Each number is 128 + 32 x the weight over the matrix's rms, rounded and kept within 0 to 255. Layers, rows and columns count from 0. Numbers have three digits each.

# layer 6 MLP down (transposed), 576x224, rms 0.0477, rows 283-419, columns 160-191
133099119122106101148112117207162134151194150176098121185189123092114156114188085085141098152096
152121104140135124125120188152135120142113114126079139121120091129121138131100146141140108155139
115046111129102091143107092149098105113120135104108108144125174108123110129123082098132133109135
135076152159164048116172121180116150130123153082106185140107154126170171139062155127132113151123
158123112127126134122135127141112107152102117153125129115058150094121130164156169116132086155190
140138158065134123147123080108152152127161105184135167152114204186133139109138155112133094118164
151115104105155136174132083096153142068123151142132118112144157139144134156143130032088150073134
095159095147145102167154123045141098137095143150139119148113187073157171068101099128118161145157
123107147137151128159142071133123094178115148077133163137132162136131178079134192059096101127164
104129125158093124130096119117096084133128121177234114103160114098164170139102116112169141153111
151045150111110172144097089124116121128123134174140158118094121123100175127136130077128165062000
084142043136122115098119069172141133110093146112169165108086102151186131192193117133128117171113
110160110074118128149133131141161157097064125151170117117127088104177108186132108088116099137130
047090139151105117151147099120120144108168056111128147126107138100149153126151064160135067143035
123104164061153140142092134057102149113127145127176146152167103150118147148156141184118086053188
114109090100122119137047160183111167122082111142081137159137112129144130076152142082145117084133
106135163128135137176148112122146115081128149093154051096105137048113133193098119138085160070129
122136167153072166074127137135070101143099124177177073118134154077131167129119132124113190086131
168139093101106116172134128138190168090121143124169123091115180144132170130082130110161107119058
076111049076121136114143103152091176135180101126096146153130104163161144082113086135135139128192
091108135128136191127123143129171161125142122124111080131106066092100063127125177150122085092163
097170082130125145190150111113149056131148147130130151123142138133147118083169118138155152181116
090089121149128123158141151107181152152166139177117106100125122125167138115125090110109106116092
191141157169201174108179140160181133132129055169127152112112117184131123131137155109114119097127
125094131168107148151132105105154083102177156101137129182174141104178152124184093140145151160162
140087140051177099175098127115132050121110119111108092147189157100148177140154129090141097150139
141123096158159157057176205132141176127154114056094148122132154102142118098206171105115091059127
151146098196136143107123092179105151160175122137098103141150120128110188141121100133158108119130
168113089135123102068134102124072095139084184079129031135154076087113161136188168148136148101100
137063158124140209189053123067096090094137095134178104146125143095110071138085116116107165132157
150190117185087175121057095072089120146107092199125171137181210091073139115144108084109195073077
120079161109095087085202147109104124141122151154146180164154114100108170120131136073122081129191
093078119133151074147116172130111146172101143118160181063147128135093121141079122141131150178153
117066096080097147134117179126074061113143126153085163076164092144090078087116086121144094093072
119081146123110181184119131128186153098117112134130124123172134091128087156094103151149186109150
158143155187084121141147093082114064144098086077110149137084107078137128146200079109138048149255
062176088074141146131125082114121098108076123152127126137104097102102106077161157142111100086149
090150114211149119135159137126143110137122079121118079137169084124096109083151180162162126151128
160113038132093189113136153169142122123158119093140099179094149140125131118115182151111107092151
136081170096098135142120161095055105099134127120132138133104032167089096109114186191103141119122
156079173098120126147139130122138162164120139134136162075118140078065135150149102086115101142069
159063129134145156109116173083169146114166082129109133161170111165124114176134128098132130088084
122079132195172115104111142051164145128095121069103110119166099134101129151128132205100102099126
101099139179144153097127110077137114158120192099130155136107120055115137116142101107168111143078
138115150128131093113110089180125162121100106140136116155140230166136134255131123139108071151074
091110117139149116068103123132191117112093125086087115093104167108102137152159106138128135140129
084100140061119113139108164154095125066150167122120156112119112149100075098098130182160112073166
150165112116169071147114132098145119134144039124122132143117156146155108149163120194156096134121
179188126091131126129073181114118171126087109165090155133135162154133170141123168101129099212210
116118103141103136175116078088133148086124177136115150154094166096109115127125086102161120178148
095130147103136116177185156182072121108114158133092119112124096103085073128128149144095180178165
112123051084153101195108136157110136121144105127110124131135133176121093150125104091082069097125
117113156149181151182117134109119132142128160162167138109146101106086075153078142128108182127070
170174117107185112119134151119158172149160140110078122150104152056129128134136143129080088142132
099068150152153130115191095135129098119136146100161126112094126105159134136123135124131176093099
130092090107128119130107079142125089107112132094079154142124156136106076148175093164178165171110
115125117131138125125146124129172118152108123115134136145174147142156073108172155163115104034144
070091153120059170086120175061060143147100136145127143172161135160114118123064107074101138161171
120111079122137104124146088142067138168181092103131109142120059155096126117151129210124146158092
123145115054070213181151099091170100153121158124095110142215145130153172115140076094139140180168
149180092129111183160102155164088112112120128156124136145185157105148125092111090144118118100146
122085100135129108098158134130086103110146073163121143160095117151142160158116105154152155148106
110140042089097121178096112129136135139121168156187100110095143158188122080151121097148158196119
168134025133145124145109149158164068104168166053075139105105126139095136133099082095125153166183
083130140156152166108127083148156104136143159089147138164156098116158146096115140114121107211185
165116184085069119132172121100155149123103072159191097158092180075132201166122096069162104138079
136174038091103131115110169155165205134126101145118140142092149157135144106135093160164206045195
120131134114101154101191128095161088104120163157082053160133133130126129093132113136154170117096
144119124160104099123055080103137098149086170126104114103163148171135126105140129111122099103070
133078126166097112106130136177141106201123157085134095178123119148171124142166094114085142131125
166034187159152165163084104154107084083160118051151115123107098135148140165062112178127131139100
140176151113129137154131122166142072121109153106160163160122134066131149146097126070136131095146
161103097152134056132118170121085183175188114160191164122124129086048167156155092048098116125153
104143140141168168120112164184162066114142093072099106145127135142085126108106178134153097188110
136068150163119051154117127176134112111134078126142120108126087099128092134111089162145139097082
084156127129167127133175141081134141110174135126205189109094146145156132081113134126098126166053
113087130104097125108104124140144126106172125149180095118127154092173159148092078133090105156140
134117066120146160156125164191078111108113120138085170114158136177165120157116093090071128102147
142142122137107042091132130135151165125123172086119079146121140105086135145150153155110171086158
094137163155163122111131171128120131162120113118114136113048128143119095096168168134170063148188
118125091096107111080096097138142127157170077127116119113103147086107117127123086144117056152164
188140208106136165163150139112148128212145124136104091129137106166154083188180111137111124098126
129100112114163155107128108134089093111124114093133154142206099071081199201175139103127114186173
174136197135129173146164170049100233162113105146076080183143191152158118107146125178122167118135
151099110132170127085152107110159137163159116121105068101103080177088166136128153159176139155126
132180163096158169095126173119092129143114084124087125100101130156142169170111157143115139142100
127148088146131181148104127125130141153052128130133136105087098092148179122102112094120109167077
092119102144086112152072110121159108165135118127118089094129120132137077099141116100148067110141
089138242140150230132161096131108120119136087076150130097068104133080125176121138180182110169132
122054131129058092171123094121104100124085131085088086173204125120167180157092082169132157131084
069114152100106157119113107150135106048078114175083188135096160190182117131166162133093127166148
157149116143152112173172102169209115144121111114053155142132037112097078090094061145101110110120
109126161120138139135145077100109121110163170141147115104129134112122131134140103127120126114142
082147098102113170139126118164181124146063120141143101117103131103088111113097097098166095122148
139173119144164122152136106127118138141118113079122112140185112069107099114105171128146113114109
105125077102111161105151088086133080144078145147130092100108170132119116199121139111136098128096
146146182126162097170091139140143103131149138166077094166201101118122086151084098142146155106114
138183127114122129135171076161112143099123127090096072132130147132086142193155194114141143144205
190153126076181127122135152089157044114108080086089151212169100171096143170136138136154121129173
096079150105143135152161145185120180034153079131159118134080163138093076161130169121150113159118
136097095126174156151142160136186112124129186145137215109108160126119177124114073159176111141061
098126130152180150159061152159176104134151137108072161219135111191114138078148116104130144168104
143075095135132129149104118092117127146108088107161154124156154216123123075148127149109128138095
109163110135113147123080109109172104107099150072146130121098059127118106115164141100047094134186
145079143119094125157089063125141058070158111127099150073136178146129152125131104078131134068138
138160123135127162093150126111173131114148120126127119112141089130173117164152155119177094147155
112128049106211148120183165135141116137121196123127113123109068140124139101148071125099155115139
145141114115134114087163125132127125056153094070119102073047153122170144139129173115133149126125
105139077155120118151112083116110168119120136132125103143121183110183158135126129147135176077132
149130044132098212132186152090155170167138107139084131167112120091120107131125137160148172106057
113104197147133170100155092100114132074078113147122112105165154110070126119150108104111090158129
120156105142118127122132154134140103164108146106131105134084078002117110134098168143121138165180
152135117180158109094138130131170151164108114133131107111120205090152137161190136109157080103118
087138081194160142116128147119101135137129158086080155133109154142110153108163180082118120124157
188152144105103137109076148141078122118147149124107142119132142127103127158119095146186120114100
142166161155102077164146106154112103152156112127120076107087073159167130132120080086050136093110
169133108136102133109111159138080131186135144127108040119169136122152191194108129130117113112099
108169160103153164110114078180167159177100112196084141091087156123060111136152118167107138142118
143105138204115075121135171156130146124129130103143096149140082121088119153145142110102123059133
181084125098123099086169152072092194109092104153153152123118156120145079143119074125092096089123
128158114134170127173142120156114115120129163125139098066097132111128117123119116144146198163141
152139137103121132153174092094101132140160090114117119115151089134123130174114128125109155126158
080136151127138120112132122154130138132100153149159131148132120210099134115126148115166169081087
136158145091131086106170120093133061167134125104076118152075140199145117127160105102132180146080
184144149101188127110119161164103136059105122091154182106141143157172129143148195116101136093073
122094091055152162150138100146149188116123128125159119101144175145057060148135189130149136146113
121149133157147138104110129129119113117101153169153090118136130145097123087207164062090098066147
183086192078199162167171167147164093138089102158152156081140135125158188131073142167158142201092
139169151165138189168101119168121165125122049161107173122197141104136129182087143144100138132128
092119114118095104165098061153104149072134105125124179134113090118124126105094134090147139082115
158082125141131102071097117131127164197072143119139156151177107043155135140067086157196094127108
121148101076113081112162134115113073109129091147129196144069112140117147133147139086089122128141
163128110084116137142093147165118118175129150122183126060221147080156136192131096080065153127157
082110089119180152166166206129139121131102171135143176157160128094155099117044146127132103137124
113121172125129105189159169059167092100125084134101168095107097156146166165130150130134094152146
119092119135182116118173144113130134133113145151063145127166154117128094120118187159186092150165
117146140179104117120145073114103080140138161156128133102127138074168133135137170104133131165158
# layer 6 MLP gate, 576x224, rms 0.0477, rows 284-420, columns 160-191
146134086105132155115084140108115135167120126149111142133127146144092158093142101116115109136157
112119115059101078161087136070107204098106153135141094178104104155112144161120176072139088151087
163105133136124157134166163171099062126130131128108132094119130115140179082135144092111059060122
176084168161110122121112123144141147109164162105089100124133112132102134157147102168146145105159
115111070153081141183202123163151125108071142132108186169070201138104106125143103070170121135168
111064155094129126174135122153113145112169098104135085119137141123141135113131133119167137103126
145120199144161154191122086127102129128154147146154174146079103107120155136133169110085147093081
134113150071157085190103169117082136157117162107101157135138083060118170129120166107115173135158
151154197129087111126105125107155109082139115144107106112118172051109120154142106135062096133085
114060146102112121162118088108157165142115125128164129150133113111139094164155080119095155142127
107153153173106110072152116125127145117087109124172122122091140062149116151103104146132114143050
102125116121062129130125105108139118114105113119157161096127097127139146143120182144126180107120
156176193100110160116140114089159181152177143155141167088075112134115051122109120129138128101180
127100094165155199120127114138145171144170180139134104163102213140135087106124153172149110091158
134092114108173106153140169178091123077110119075151093141109161127110122186142144050131133149182
133156082120111099107140112079169142177121093151161122123077102114185059150091113117072133101110
131135100099130088104120154093132092117151126203097083118116216136104142091129156093127169129133
184162129134191075164132137123130133150150124170111062137142125156079178148059113179114160134044
138186109134162168197095104137051123116095110089084131129175133101131181116184115114149132126134
103102139135158096091149129147097122133129115147076108136056166117138171081075142157126135093109
158101130101192166142144155131106184110130107141081083122131085150119131149125141083137136159150
088123144129140205126095121135128118124129137111136118136188152092103141137121136140122122131115
159155120145110147116132134097216111127143096107110084140081146144153184132134181184063179066129
191115121125138095121158137142147098135118154093092090131125167113117100125099204160058138122114
120088065157182103149122157113113186194137142186082099107072056100120114115184146188116072106152
084125151189085118124067143148121082134108134122115140071169103108105223146128116160164120107121
141138108163121150119086115125122184159114136159121149116139136065151147100113105091112080097157
137165124117201107128126132112100130123108120114091131148163162063163141149147113144093114148165
157081171088106181131107119101123099076145168184121075144110066118061084137166145146134114091101
145121139112189150095062174126123095154163176149111106139097080075129145114162202131197084089093
160156194144186133146148145122074096072161112075153107161114129123139056146152184123093178129141
164106153133112114144130171152130132104137135174168177114123058140127125106193121099129116108119
127124153085169123237113123122151167157148131161104137115100172073145122134128158187135118146136
125094210104128072157089151161167084141105124144087110154118039112105140130147086162152170115078
116116151086113172140184198110118192163155135141122063126131147093128134188089170140212174099160
110119132116140073177125129150133234166159167131154169089126106127164108201125123154072159125152
146150106109163134113126160164167099085107193174125082159150110100095112145178171114140167191118
152152107137087121100147176101139119103075138107100113186169140090157226110149159119125154164115
126134198155160170085094162124103138131182143096124122107084125094129164114120200161163123018130
084119094127137115104184151158094104119099171105085120146080141128086162145189144149157138117171
187110170083152068123173090133197095144093128074184130121098136114165128103153204130151067114114
147153173053157154147185113104124157151103140131125146095085090115148169176090154107185172094119
105111122114198168156092130150150102109122168149126110112107062158104144126108097130157129160056
120104146157118112137096116156114142106099137139160128139132101139120159042116172063070125112154
055134173100141175116140138104160145090110186120084108112177107151135128149146125118160132124106
099094122133104136077150149080166120101129074083038115133069140134080166160157085198133165086110
120104152111116149095187186161139139093157161135128096133126108070131157113117136060084182135123
160140106094154128115133117075142115164087100112096181108112131145100136151112166136080120079081
080163140118157116174159153118105167079103062154106103143164188132125178169098152187106141109140
136125119158114175083127115097151096111116093081137129121104104176217147094129157146170174141103
177085124152153099117143099066133111115160119138107105184141092090120072182077135229152132142148
097065160137125155093156156224155122110177166126156203194058145159136122124102162181110124112115
151177106119094090147107127114125130174151104145117133171127158034131127167141125132098140129184
109142082173135135167148093135140093124136140175140150148116121134190129163134152141108153093123
120140151181178141151075170136123134106105110132106107152080133124186168097138122111084095024188
115103074119165092175132108102091093131122084121163107146091179153125094161102159165055120091098
159109134136107122155149149142130172106189114131099092150164169068076145088138183149091140094157
075124129175086167178150182166132128062128116111090167147082096096133191149116182135170192115123
093094108140160075139103120200137103154098080069045125132095112121149131131106121213148165086061
178156121151137082081150137111083121085121188144123058046148127126097123129171143116113109087136
122158125136173125154162176120085106106062203117100168114082127123137104127190094121141072105100
156085133128097085124190112141195070097124103076081107101139085139135093148128156181151120099165
166101171106106144136111173143167126191119136122089116017100104135112115157042137114128159139188
185132125128145125219110122142106145148128102128145183120124093112133127110122193160092162065135
066162230116070136148167180173125059171151114059102078128110143114182127065085161127100129094088
117174209122123176182128119147141167111151180115116136126151163070042154179080086123135126146074
150123212155158151081080126178125132149144165142082125115148161120155148138122102097129139137067
141157136105134123127163153101121089123176127041147115203174123137147119177104098168120132117085
158126120144082119200153110135143225139118146149154111150073126146138097167103125129142085109158
185080163120123138105155189134154067096106087033118142080119105084142141139142165174149129170082
075142172094145189126168158084094083102161193082113124172061117116121176113112120090143125126070
142118141144175177150152097090155159072070059123108118148099167118113130044182150170123117092109
142103127085116153122172105087093083111088151140111137111171119125108106132119116120103154130063
139119116133097073167112137173118102155136070146078116171147131083139188153177143141120115095154
121069096096097147170101159123175050099159138139128145186144081106148143180081109138046098109159
156201137092138090182124121132154112182106145090103139126141172104177185127161055182072109131127
145091166188107113089135149152128146121119141105105096090152093128158149121104158091147098072180
175157113098136082168072093094124114114117107097131180099146182134108188105066190128102174175168
197113130160111112139115137121185084106131136110124114125156179154150108107123130161081147072152
137124161115112147117149106147083167091129134106096105106094141097094133147128136142190151109144
193098138119122188152106153139165088180071111126055112167140092119116119117135190184110208126153
112100176097132185081105137185142114133091140099030141068140082033080146130085147111186141150135
138148130144141146121150185202155091122129197112111127166103154070144136114106091152130166117116
112122109127140182138153203107133147115119119041103119131120086099127141128061161106157144103133
139151127121131165149148141160096127115103152116128119106183147067100075123111131153108054121126
109138098157153158163169095112097134088047088146112145169141137109088181189108169153136117138113
115122151161127163164112107091101110145115110118117113098124123126181139078116153143107139099139
124160136175063134097049163112096076122163143102172192153111149139161169119114121049102083103105
100092164121105132126221189089170144134101150137111119158187145113158143076104133077149104159136
123162134145138154090176173162132078132112109139129182067100144137142090121114098079144110118152
133092142146162096105203184140134127122095160132105101123143074142125130111110125125171136098088
133121123132133118128117138116118173123118160149130155167117126170108149120168105140139129152094
180089094117192159130137137107150043077042126117103149058112159151142159159079153110094087095117
116137178103122165154118155074103147099139146134080108196139120055117177121146150160141188198083
122175131172134182104132091113112084105117129134131152111161137118148131082127120111103188158152
197090133133130128097178114104126123129123150187104096099103064122127088130145131178108134038099
136126169128167106121094140042160132089090146070165120143217155132107118131185148130146164096151
111087164149139135115139145147172111188113122106137034166136073116140119176060218136148147122128
072099125164081120154139186107138094116115144143166145161144108161145115079143116170165161146099
142112103150123173177148154130158137099187142150171179176101117087125188163099129153068074071089
158045118094119136114124102136089061106118105108101115144123175087122093138103123148149062139092
104169135106127148142147122122117068088121168111107118146124103124111161150108134107097129118120
127138149122106132161125158130094183122157185174079111158125129095177152100140176155129104076160
109112143148145147143125088159134089094189106115203085100086121149126116176126180123137132167147
142150188072094156171194139134109092100128149157087135118122093102090154202099140124069158121138
163070101110133126074141131126209122117149119156081119118033121044080105157138163128151169094099
141111148123168168170163136149168091127068095105095128155109133141110173140105109149077110149092
101070114165160103153188138099146129094114126149125159135106130130108153155115136180131111136067
157150153114113164160127197071149112102074126099153106166076121133098141116089086163125162060160
141122144170136118107162149103131122165101091084154139122078071126157098155186108114112116155119
118125165077076171153104127126105109126170161112104131097142148160115148137092186121133170103154
108136193091136177155151148108124126144195113090123140106116138121100132112135173154106158076120
165160102093120132137135139084197137120111106156121155157119125088238143150149140126120147104097
085139149128092164140137152180136096096112106080180115133122123096157103133154158144083175087142
162137113061083156106126132160111133086157098109090145148153117144137110142143093131140170157163
144137155166098093124119103096138131139145162172114101136093116118110150146124107163121101087160
135075154134167147097149195065174144113106092158086159177156117090124083139074180076138214112108
130165115170165120168120158106164107083166143062147148120168099165149140120110046157116152082150
146122097153180134082153130150139111094150105121118125132137109135118112157106107108118145083103
131117132152110134193108131119102147100060163122104178096120154115118114125161115153119159138116
141106134155086116152109107079122127148094127129152149147095126134130154120145138159115129142156
148104093092142134156118118169150109125140123100115047106164065137070103162107101128145170142175
094148147104128141112190086118077123086108167058095173146127144085108149222175141080098124091133
132044102070133170129097212096165093116114095117118116188115170177106119144071204109078113151185
122154193178118138138094098134147116110144152160104106132177148142117151126151140144113164077155
104166103128165121152127163149151125102161127123100161125078099101144081122090125184127067099090
134096145158199119147151159111146148143113112150174136083163130138158133113082145129155099119113
174156120145144125111092103099139113114110107110044142112120149069094142164126203134118092142105
122084080137134119116144107141112161106177183152121127168105075138149124154108138173094143115037
129128098111162206150142117164161108093188118083099131147157095140160194154103144113145189146155
100126126104165080054121152130125156055150083161122145129137150153145098101138153117136165109155
116057113124147163102122109122106103109115116132152156070108146126067093172120185192138155108148
142134105085071108100129080155120197156088117102084132147165175182127156137099201114111144063094
149085195166141112114121191110140125116113102070107161115160140143141104161139145129143134102163
129119130139124204098141151133172145152080118125119101154078133153107184095162177116107172096092
122130110142096124132162113159149088138093127101112130134116114116085162129123153096124169146121
116130094065137140104178160127121118170138122148163153125142153151137114148095091093129121085184
# layer 6 MLP up, 576x224, rms 0.0477, rows 284-420, columns 160-191
139124137077136110113110148099125145113140111098134127145123137079085106130112136176076104072107
152154128139137116092100082105135073142143163096095103097134155118119085115125115109203104195160
106169091127114146143095075140154181078142118213125104166070143100154142113081165091111165166107
159159106154131161113082135095157072192157139130090114187108127156156206091151176102122142112112
157099112185147053134085184133151106116038160127108072164131099123111106088145133133182145149125
181124126108127189083095145124104051134082074141168182089098130126184159188110109142144179096128
131122109129151100145122119129061184157151180091115109103116118109102132129122116139180156202126
183188175106121180158149088166090107129103158121162145144110182080148151088111148121146135167106
088119107112092137098132175137111168144133155112121167099108102128158204143109093097153122110195
147065082128138126107131127133148132115152134197131139142110096148120104089106154102087104144114
085093105081117082088107056133124131126058125129113128114121119135164120145122100152144103138151
133180083082154144198082123145130098036124094042086137097190067137128161092091168142164160149126
097114102091178177140118046151158171119164085132104156127108173120103119116136070112114099161121
165093124128102132113118142101139093106108151045127110064124113113179171152080112171152157126129
131108155113120078103141126121132144104142124147196107136107124099155150122102108149141094083112
136159094162133115111135195151090102167140189131187182128117172109082151074099110133122122162164
176108142131142099163113175100142131115142112155090153169084162170194141104155132161182088104115
197095123137136101128115117179159146142090145145165132073112146114149134068173079068082155110130
180130124205184138129160133131101168119129125148141147147156146134085147145076134148126126147122
113138076156165170136130128137097144096104102157168107166140093133079056112121180067117110137178
113129071086152150152170084080135170105145145149107123119137151148101044115075115098155125132120
105115159139148143160090115189109128130127139162138121170068122125051097105111166196126104087101
117187098141197094110141166146122090164129102100113158101193128068136101110115201193137147141124
091117120120079182127064053112067113125105090105179157126117109171124138219054119185169114171154
116115194114124109200161147144103166129137102142148115164248076150098136127155126116102122198081
157097081125178127121145094131197148140129080151112174118116116156187093125117094141157170140188
142174089102091088143153096128146148159086090090145110087162136130133107110150155119158109113113
179182121144126124134135146139075136097160113139068134102170189080133157150200112149176137123157
131120190149063195156141090127171060149075092092121130104131161124119148097078108136156085171129
156096105148129103101071097110076136139181140173164122122140088153120100088116205136190151118101
156150112161132119118122126122082181131198165142153176096073127134174143122142131084138123109147
128122142134152170163110163158121104102162085147115134171138158143165097106122164109140114100115
150095057151101132104090099114116150082090073180102113155079057138134182139142154127129125097129
181131100078106199126194083109197130150114139158151106138066111092102105146159137139162114061172
087107171121054162085160180098049125169123111046126117133184096165169139116147160145162140112151
148139111195138084157149114031158148145157140132188156177087170084118148077166168127159163158194
142161108139079141124105109139055143091138177115150145137118149167155183162085146149134165108111
060131109077113077136139120090106162133141146148059120109099163161162116078140101138128091111105
103128118094153108181167144152134105068089084140142152138142108116110109125172092165099165175055
120160151087118116169050118151146107100171134175118075096136104068103123158128141111150166138139
094111074136131097143142160189125184075105146122081167146110115111116104146073092208071146113102
103131156100168125144134169206196132163095132125111105149113122142133101067150122155121124138156
153058174086106149078126139144122117151123121115166176121132094144134132141145162152140105167115
134093124092132149111201137160052051118152118061136082145131112070106157132102161123139136210119
085165126103105175115061170133133182154197172153070077171105137144115155123058210090139174132122
160113047090115148198117128098143158128097131164155143161143147122150190100160084117127147186100
182149144148134161110168120117085115105107138119128135144132126170125109107120146186227136152099
142076115135144087139114137130108151187223106213170131152100115186130155147133137146079147116114
118116086133092123168131062138128130149130108115135087128097137134160107141064133187109189156110
109134097165080126110124133141133083125111112123165097142156103111058138177129148121128078101138
074102128142175112159118131111120111159138102127172100116104188099107114126101075141173108116120
206141106149072145154063133107092089217220154120157200118121147110135122138082126145117142077112
084078154141111129152136153142100089091130133099128103141077108183068124138156141114129118151111
133161091108163101133088151082117109120136122138131130120118091122074133131125164111118112131173
082089122131113102128126081107145128113102095066102192132060085133163071151116115137096079126151
113090106102119213120135126113104133123101109121165111104087118139126142153092112116094129120139
168180117143096142135073134132162095168100133080152120135133137089127098147117121166134113125164
185138103092144089169152096093130118141081070134184127171068098130098128165165120063112133139106
162145091108122139125103100157121080177074126092094129168154127124176121181149170144131147181092
155088144075103145129094133106188055104110108141170157124150099088109142055108129101108116145108
090170158108080076128137110131176165134152150199067142095149084120177129161165127154077123111160
143151144097126114124104146126146117100147083117175111092118121121138109140118093138140128078125
124120096137104103106122114096162155123164105108185205120129130080136140159097206145224104146125
145112121127135149123096046148165178095096088125151161173175106112134111125200120083103107135171
132138086100140053161121142132168147119119174124096147183102142131152132137153112190125093152160
183154128137119108150166218152098124085126109183127129088105105162154113127141084123125157140127
126099133166121081123089151112118155082061106048109124133152169135101134089176109169139154132104
150107049059165133070107180105101163143181173096111129179165133180108106114154110144114147185080
177102133137158110148132087159160139126095118101161094110073093162109106186104106152155125113133
056164173109165139099166079202072092121154197155089138113139144094115174120160132153107107126106
142147105126168055174154085160112165116080141128145169093095181073162089122100150085054133117135
129179101154088137144095113076127108114190158145165093146062133082118063175166172072186089150112
152106098093104122111074117120112161129111126111132109149137161163111119156095147117165117179118
146105180163118179118127102152120107136128130086132112139093083124083069111163177181102076074169
181050160172132086152118149101164084104121129140109072136092142122116101158116111146161145130077
168075136128055128122042134135189126171152117118148147127123176148132161220143086067123115120093
116142181082131117110104144107145088149152103126182109116111042172159167213162123165116164129122
113138073123076085097072130084069087046120191134108099098212168122126096122160119066100205116098
086120104134167111151115134162171033121087097161131123109185075102110135166106129132088171117122
140169128059119251143086079133151103167123119170138092149179152169098134142144087100112094120078
131126153172141146114179153133161071182083140100111123139137087136152085068126123121185106125140
147140137137088102131092091194171144171116113131117151131088059172140183104126126113066139173118
173203091184135116197194148059119167159146122123087139113129148059111085088090175113091141110133
086139134105134142143109158089120104053136170102196125133072162077164115080100070080061130099118
144134161108161092152100135092131172126158141161088162170118145141148093110076159089173166127155
128152145134153206137109184175154149078073088157070095120101132075140154161180114105166147125068
099187167182071147172141108140151083138174141154080134132114152088118145132103176145177080114133
199154109130160109136099109103092184128110118151148114223174127141120077156115058146112107181137
154113114082150140122099081176097090119177128136180101089137114115094178128109107124061147110072
095099127088072086148100080084156135112099179169154125150084094145087150042190166168111158116082
190109135150078162176147164124101122113087177119140176142159125116128135140135114125143120101101
143164143116170155106116158114137139142094120119113149131154169155124121103156094144091145135076
078157125188132155105091185134122122143166145111100111146041056086126115097122110127165101168110
120106130117055050110150159133156106153204127113146151130053081190124086158124148124147116123182
144119097129105113133083110178161154123164094100154181180089161165109143061101099099160148134160
120148101142082135156118146175163096120142176167170124109124148149118178169091072195126128067107
205105166132129109152143148136186088085151068159092071189136134096138152169126131127162151126139
092111154143087194091062138177151045133058114105107144183118116095089103119155111095144067123137
159111123157139123196126150101108106117150130139130152148157138098128128139137070089097116141187
135131155138168129145077113146088143136080115192172105165115107151149166152095118094124137120162
105128148098104118131180103108107145092145138178151113125169149089126080133172147130137134145133
116065078148094110118123076085120120126126135161115165104122115229108127080083117102135095130122
154110111077104175135134119117108141117073192151105116117153085085137084134148152107123153135234
111124124111135095175106136121167195148106088173174132096070085094159132132126158130166089169119
129149124130108109146121156128187031095104117104141148137129122153129097148135156152151116195120
128117081102182160140045014114089138147120086152094138132127068058136078163112149200125163149157
144122112158130111131164135111124133113077130115104130123087088178137148125160082207166125133110
085055106096132138080134134090038130139143122136078150071136116170128147125110142160111097095108
126156080190111148097130162149160152181169109073136079168182140095100118044129150117171183122103
118102125150126161122107136139058120153085108121123141085109131165110141139081159135145082097112
158178080185149123098137166136087167141160094124090129138117064107032147117122097103083092104107
099140138177145100130149151111116143109116097111108093133053148099102103115128117138148109156126
192118116167173123145170116154157051176096109149143109162104152084123100134108091073094103146104
162119112134115151093066144108038114143156124140172181122139155091104109137091106095059107111084
132125132161117143096101104160092096128097130108106147148151143119158150175099110156126094116108
156140098136117103133118158122199139112108103141131118152220165160144117178113125127141156073161
164168150139114079111087142143109041118092083122099119127138155104077124081159162157122067066106
160168140164095104167155123145165113143050113063128124108116082097166108107182166111148127122140
097168150144043145129099109182103104140163136198095169143146131130093138080102114078117134111204
124102119094147158105144139125025100118091120138112156120137158134175167148125146165128138124109
155116145084137101128150149107133065123114089100101088111082172116123097138161151159085096113112
141118126181125145151157136110100107130064149143132087216136118086130131119161144100125148127185
142155150146077120089045119114134087095121145204114137132138058082095114098089106092110155099132
161126113131118148125123144181086099169139139127074105105084153131178117091074143080103112159125
189131127170103123170073120150170191157094131137151129102131112186120069108140117167101135146124
145122199112127115153167128078098158177134133111073143149111134165127103077129139116142132043122
145104184120117124142123153138197153122104157084100180137069104085136142143151136160146179120115
137125149128133097108145170129142093123104190113134096121166110115109096097198091110149141125115
101102102119134138142167161120067139117125110118140097078108096185079149153088110161141137120136
137145157183105133131071150062129100115162181126125131159102194139132122095027160111152119208092
162117090072132121158107174071128122142113058106168146148119158147200151106085184067083137122066
128123134079166171112149152121136120070115143109111153093045078118133117134112185171213179133045
143134157118149093133136129167162130144198113169134137096138114131129172140136151123151123128223
139162101055141112093128087171078150152134094163144084115119151120082171059138073071125137122100
142139091191109077079160119174076124127189042111076156148221100125122085127095135139120117107116
098128170116127102058126149096167095167147101136048108107089137098163122099073136079212110106122
102097175146160131038104158160094106159106121090148124102109174103162087124163162144163213161146